Part of a small language model's weights.
Size: 22 layers, width 256, 4 heads of 64.
Architecture: RMSNorm before each block, no biases in attention or MLP.
Training: 1024M tokens, 3907 steps.
Each number is 128 + 24 x the weight over its row's rms, rounded and kept within 0 to 255. Layers, rows and columns count from 0. Numbers have three digits each. The size before them is the row's rms in percent of the matrix's.

# layer 17 MLP up, 704x256, rms 0.119, rows 587-620, columns 192-255
096:134145120113097130132137132082142115150130197133146144155168143141141147106101124090119106132123125149173129107118106091097160125151080176111127113112163116113174090168118172143136110069127128
099:124128117100126136061128121169149109112092126119143169156133117161125125118107091109135152138152113093141118175140124147135134131147099148116134147140178152169112089124144116146123130138141129
101:169115106122124108106094078092133112121101090124124128196099114145101071166109136149106107162155150149127102125141116101129147118129131135105139147126099115105133119130171084134133180149134162
104:115145146172107084134139122090118130128120166127125139132127103118106151138122121127129116116090164180158114111137115125129110103136154133124139132148053114134145142132126147090139149108093119
097:103089143132147092142121140165114094104132128095095125142154113115163097122128129117130112101169132109136066138090132139146111153099144120093125156148115149147160106113131082155134111147108178
099:121119118146083108122164121127141137131118131136074145112133137176139092125135103146136092133167103083089133159149169134139122129139122094158137112124115096077174141102119113109126129101184125
101:147130128102144161150153100121155145128146150149127147136114109150153108087115094124097121109114160158149124128140168132110097099134095153169175133137156135105143132152114116103159109147130142
098:144112111114145115186139124115065093169161132112147085116102127131173127164113087138098128137116171158106101124138146159122134121159111155117145149167135174110106106102116119123115136131130090
098:149096173127147126154142114150098150175113118144133149152148129174100138132143181074137121137140159095102180117143102158143116137139110119097165140105125077099147094125097134114135111164123144
103:142130146155098104085095135154091129115113097153102137201149160166123122120122092140154171095129156132078140116135150135137122126123100132138142131120160158151067156160141131156174133082138146
095:139097110112119132103191089123102128043117127114105092122099047109130149132158094146129158139095147140116134095133118150056115129119110137150152105127134125097126164103119149133129132101126103
102:103081141113122105117102129129132131106124135145103092115141068130113045171165151124130145107145155117135136113096136114125071146115083083112111116136153096131136115135148144102142120132156139
100:126089147158075138146110185147153117093149115104149097150115145129175112138111110128086131103130135129109114109128156105103130118122124092104133100108071148103111133114131092117110168109111150
108:130140096156130164147120119163093137156172149127103147104054152140126116177095142144116126166161117134135141173116115104139102117134146137134134127138123093116167096140146127162104163143130079
094:145172085127086100130111166130100140091081140154112133112165096153143116147102115144152153114127131167075123133136135156171147116127132087102126160149200150148118147124115127127130137156143147
096:114098172128134107087143146120101107157157096092140136129131116121175115150132133153143080159138125144114170111096133141143113115047147108139114095147108107096112169142106158123101148130128162
102:134139134107099152136160095154126083145148114169150126118133139146141148148141135070133130158119171152122124105123101106157098098155126128112150121145199159180116088146159155116119126122138115
097:138146108086128136158100105137159132108127157124131106164129100133139108150129138119121119151118121128182145147134140120161156124108106140117097068072134154117139153116121122134174156129108099
106:165150106157125129093099132106163105144109110122150097140131086125103157117133101120123130169132070177100084132117109139082092124110100140122099129103127108138129078149125115137124133147133137
104:131110123120102145133119119162144146137048116132138110146113121108079115140107099110092105150150141126097172157118131134127133072097122129158132131116142117180077143118125154159185119114126098
100:100127128150110137111112133140128117157102117149126154093151163122122151111105100144110102114143126101116100157125114160139114134114073170131110111115120095099103075106144141152088128134121127
096:190169104125124093135157110121114123111126133120113089084107110188116131164141161129126159154125111123099108144156136135137154135065108124140114136129126116142094147148164150130104127104098131
102:156123151112126127128140167108113128181101145164141120122125154120170160119115167133141146158095147110152094126137140160100131194118163158159121139097152141132140128123149137122091164132139155
099:124120126117152126121103114117089138140155072116119128147088111057079103128137116141133104095154115147109126106147152099140099114129081138137207150187148142159112164158125100157151134146151113
099:127116143121122133121106075142115139133138124128110174175113188104150151161114161081099120118152082101143095173150121101128144152126178125158139122144096061097117138136144132138089112120151131
108:114162154126147132104121123113144151147149115169136123115152137128141115128121114180112132168087111137102127125136118112187119130131163106104127121104146125173130108117068087107115174137133128
101:150126159094152116115114122135132181116148097128137181148113161118127100128131152131091080105105154164129137182152141122090093143090144114131079103150152136129100138120103153176095128141128104
095:127135132128130088116186120098129131144156124142087094134107142128131149185136115116195099153126152133139132111158115122088162115118123159152125143130128144128082086111083141103127084158077096
095:141101153131110161080109114117124155140146130115108055116107148097104119141130164112108163098089130130179128097104097121156112138127104126137172144159094112121106124142136138118156131173120136
107:147118122114142146179083118157143097129085111117150077122143136155127120109158113122122104172124110091104144111110086160149121125101169092128131182131105147148155146111064113149107123133126141
101:177128129157106062138168096146090144081113139134131096113105144124154116134136092139156139144120127120161121111172146105131096157135091130159132148070119128147116091181152138132141151150078147
104:112156145125127154113073077102165134120137110161162155135176092139158124148109131070155116096158121164137087125132148142165117108118140130137158138134148126126137133101111129166121145112123128
100:129144118113090132148105149138120139110117149180147110101133112105087105107156150147152149104159129034150110082105149148106136127103131101161129140129123138148166147135113119148139135089119134
096:142148123131116142145071134106135124101101125096163124030147136101132116123117147147152092072138107066126107169129125143101133133110115165133125161076133149104110134176175109129098129152107170
# layer 17 MLP down (transposed), 704x256, rms 0.115, rows 587-619, columns 192-255
097:090186124114097107145088088125122125119086135144129166122135082153093138164137083148140114127121121144124133098131097126120120122123140158136095126115108148123124138112108115111120129130162158
097:140161140153123168099111114165145143125120146133109149086138161122158131127118131093114123068169161150109109125136128049102132202126082103129155132132123111147173094107143144132081165140160117
102:136134102106106116132114169158137149087114121126130114143095138109121118135167109142161132137115128123152153078125175123122128115073107141114201134104117126090102100108121105122113089089119136
102:135172127125132105149124104083127163098114103128132121113146157156163133132139135139114088085119107138160130115147081081127126159116119127140145129131149077133124121145116150095120152093145129
097:107157133118076103139149137114169134090127106150182142162139141142085147148146079114118117148115167161104140117152148133058101126154117147157159120122114124102129152132113173103141134132126125
098:126100141100146153176115137137095134100101110149098107137106128098141102113140091133143153143108134153110159123114089169124135126139154125140120125143132158103128117149151096099138079124141148
104:133130124134113115126103121146108114144151108127132122130131069120111150121115122131144112108150179147121146157080138117118163124127155112152151155137103135125171145094100107138133146105118119
098:140094129143166092135141110129140129107126106096094119109096109176124139167155142169138132114188119129147121110165136100129125087099140157150133136127168089144177106127135161113142097130085141
101:161115126133092149148116145138158140100106102140118064165102177073104142117143130159138114127100183114180172080158115120120086154129127139168154132105098140120127143134121076164117103124101097
094:132123145130121158108161135141145122095168169143139136114125125101098129117126105151105107146111091126132142131144142138128155126125122103091110158133104135083162115101096124129144108104134159
098:091134147118084090130116150151137136138098137156148164170112131149142094140110141113116108172128087133134143154160135089110129097107106110124099106112115155162130134157101126119150111090127100
097:148189145131107146153100123124115150135112147115121168127111144138150184071144102126155151114113110112126135128138166122149099141161160176144145149106131164159103170096113145137103158151085090
102:127131138067167121104164132152110138167089117123112122152121127103143136134168114115143134085132128102080102163147172140136140094144095116140100150115146134124124131101164104149146127149102097
107:128130109144161127110098106134118128093142116112117115179126115121119119157186172119071122128133133117120129133155125126133181090141124119122142124112135102123084147159119109121141120156155134
095:161129159149137118136118065138117089128125160106105118127122136124137112130106103110141142143141194142098093152156127092127147138111108111127144129145131125151120120151118115131140102153142158
099:155152129132128125123163097189119142127136099150168117167127171137113100138114137139118123136156139137160103129112106075119095105143120153160148138123105090141125084166137137076130167140095142
101:161127090128130091151095167100144084138112101117100142083114155191138097101116130111141153096118144127138132156123130153115090128124125149118122090100133152126139135196141101158142178117123144
094:146153129162127123143109145119122140146119155154117094168161134158135121125153116124142177107119153117140076124166145185096121105135129119160132141133090133101148145115168097137154089129142126
106:130114138142161162130140140125137116130115123141114139125093170106137112132092117124217118163098161137106170118163118100146129072109096119158111112150164125115098129125124183135173128159162124
108:100152130139115137120074117146150137118121147122134151143107128116095113104163058124105125136066133129115136146134154132134139125141115151094111131143120148140165075175123087131111090130113126
100:153139125160136148144106119119112103090131101149120118098134126141131106177161143137155126127093122093110172142186073160114137130111112118118144159124130132149119111132147152127128087138130140
095:109146137115144151138132138121133136123139120153122119149121100151124087155073095105175111105133118149115099076155145088133095110150123098125117120138092121171107065166161122127124165141084118
102:085084161145179162134108127125117141107080130106132100127126124120116126116124086084165125173137138161143147159159148100123109133109107105123151141138150130156084118132182108118129105173150122
095:102110142121126119129122128095130130144137095105141150104141127175147130110126124168100121129141094125189143130159151104117112162139146136126175141100086105110125166100141125115110154134113160
099:138129133097106132117113124099187145156122159141084109120153076113135129107105103139132163124136133128103156112121152159129145143121165060117133113077132142114102141119148147148155081118069122
097:104131158150127104116102157148161135105155146143103150150105150141116113170135131091165118129122152164158146157138106138147180135110120138119166126179122149146128132138127148132131174105057096
102:119122112132130117192168092112118143132140168130143148109160114095114166112164145169139153183157100125123144137158149120061144106131115172132134146119072130123141139164147118100119090128133135
098:171099101114123130131128171185141134140140134128132155167149120131128042145107115122151194108144121158185120105122111114151153144133101105176121137139167115131163137121130143098117126101119102
099:113108095121133131102131144163140122113159140101110120101158159115126150119134156136132133152126122128137122132149182146146169104128109092159110124134159140101113105122158167108123180151109097
100:111128133139117136168137129138144113126133095116086122136130169140095142146117119158122050104154092166083135132093188116118120106106106098113117133114170141128128093077112123143134141126087125
101:111110124079081147121130129141141101159169160169137118141109132108155150100135170107112094133130104125122112109099108101131137126135119156128124119117167088084180085116089139152107138108162151
108:151119118133116118124152133151123096095086139100134129104087133112129173188121107145105130165105126120091096157088111151140147092096114119151104118129112102165122135183159128135150107111089097
105:100098120167156162108101159087112115117144141172143107121161124128111165150111100143114133108137127116118116136099128119144104159131171151124097122116119137101122129149124087120164059105152130
# layer 17 MLP gate, 704x256, rms 0.112, rows 588-620, columns 192-255
099:145139126119130106104144155119117108128100114133136137135128124139108087113138122109135109121148132123167142104117105127149150125126132093129115098090115183174152117146099091112157146139112167
103:112187104140083102071093108147113143136148126099149135130157093083146120089137098148106121119131109166149095111156112127160097100159079133130149143147109106123128129144122159130094148138154118
100:093117151123194105115088127122089099131086164161159106161129107162118166101160130134163174149163128137134120102124153121124098132097123148096161134120113140105144133107106126095130146157101131
099:123145100129118127090109135142128153144122095115108128160118119136158112142126118141099109125126096147128143142109130177116144070113130159142100164141120123151182110078080151086122117160140103
105:126129129116138091164142117160094192120122170120123140118164147097132119091127158114115110161134130134124063185133117152083155121143104135115106102139162123163117121101086126118109098126157094
096:078123192156169086102117093173123114181146126140144145103171115105122104154098141125132133137127142158142135089137116110185072139120135123136138150128142157139123144129096151128145133136130095
096:132163134135127123101118131114100139148122098138181094081150159158135105108085147149141128110115148129057108156141128064144114165133159112140176121102139114124111118147173169151112088073097137
094:096087134107152094138141137161128104150131118144122130137133133147143104126153086107086108135159143148158129097110132139138198140094116123115113105110087148117143108090138112120118139166139168
095:136106116138154122135134109174123153095096136105087149108177148132134146132086110136149119137156130160121176138129097148152143139109148116137105164090104175131105201117088092076140118116151138
097:073120155118096130104135127095090109110126129149138107124121121144123120129131117112137166112153152107136148150108132122159159134189134184112137113122166165106151092132130110117117188151116152
102:115141107126142082053135121161102131154167125124159113143136120147107125143121157163159116142134133110094103129124114116104139096156124141153097090128128104104137103154075134157119118178123128
101:147110130178130093144098117176140131150160112110132126129122077100144126116115109122164133144133144123095128137152117144132125120108148130115131113129145122162131136102130074183128120115087146
104:112132141092120116138119123101078126133122154131115167135136127147132114092124137132088164113117159156149118125160092132138129125147108107189138118112134145143137171105075138128118126154120130
097:124123121164087151138140135099056134108122128103098163123148159182154126118120141162146151119120147145138153105108156104111172123111117135144147124115133122119139153102131157139172123136135113
104:130119122175133125115152114112136121117143104099098131146112149129159143139113169161174114187123088127137131092132125130155103143126139148123143080130096111151122145146165136154120092127140122
097:102133176122140111102178109129145134113139167116117101115106126091091131094062135144121102129145102078119109146108120090178143120098153158159161125127090105122156143078140105085102105166138145
104:149118137150138128134120149111131155107114112146139109104197148054116122157136137152096175115117111102117144134143145094157132138159143141143109118123145096133105115119125120091121120165126107
110:117154153131148138112130119128108093137172119159156102104148094145129129139101116152141083114129119114083140098113100142135095132106123153138134154147130120151155136130110135134139167116116144
101:090153123128141105073106132172155143129131146123127134148132099121095086119099116153129169115086145137115166141103134121089117112110125129101112126156118141122139113091139124100131087117141140
102:152137131182110143148106135096146104098114088124132143171121085049107138123116127147145127136126172139094135121122190104123173179149091146090138093156109128120138102135127159130139112114143114
095:119137115123117099129135125128109112137148114115132158124133130146126132132100131118117100132086085142126111148193168116125130104171151127155163090111066164149150154162135133103085130147105101
099:114133165084062122147125171147108141127087102124127173083158119111138156146163093101147144129132160133090165129097152096165106119157093125111107104136121117151082192151104085121125093107132150
094:122128123176106143107121102127131114143151097133108106099135120137124125142138135085125129130126148152144124106125128135064080145139140129121128126155156120142104191125133090119096114131152130
097:139122142141087143096140143135116133141120144157121097135121156148158147110092146096143113099122121154128107083143106161117099128137098107163116144169107144128138115158120158126152129124123141
110:115112126113158105101125109172097060140094155131165140119093137116195106120086113163112121138141117201157127157145142156121145088081113165146100120092140125134109118127174142121116115106094153
100:108153108158127110102164139103117112127106152093140100137064166131168136144129113094128149108118107113118125088169082106121136136121106151124125121114089125151120111148141113131132116066112113
104:097134125105118120127134143145089128127105136138171149104152122160145145131174116131091130093107135123101079172130141088093155131130119118127161091117116129095162148134118146136101114128181144
102:162089129130151143118095118061106150151102124151118104120129113139077122163111124142103131104143107117132109152119122070087125145077159115125170130116154113179145169112119107160140105109150144
101:097160170118102082088160080133126128138060086139107116135172157125117152141132130141142070118100122120136081140090094158159131102124123100153109127128148140156138128131172097131117114139130148
104:118150122115135129157101140101139136115126136171125138111103125104083150148127135096116138147093133160143146093138130113146136083167112148152103136122179148118172155127135112117157097097138130
100:072142092159119128136130130160114117134112164062193109133173106087084106140160125137081166093118131131140127127128122117174170132139167145124126169132135143153152124122110164103081091125157131
104:121142159163119138129126113164096142167122122121109135101123105180126122165102109141148132109114142146153102162112109087147154138110128082124151139175159114126113139148130153104136125136110135
101:122170113133138116123097104136114128175099145134089120103142066152113160133144078112140115089156116109050093134110141150158097136144091149143168155117110101112136117130142096110146134172121139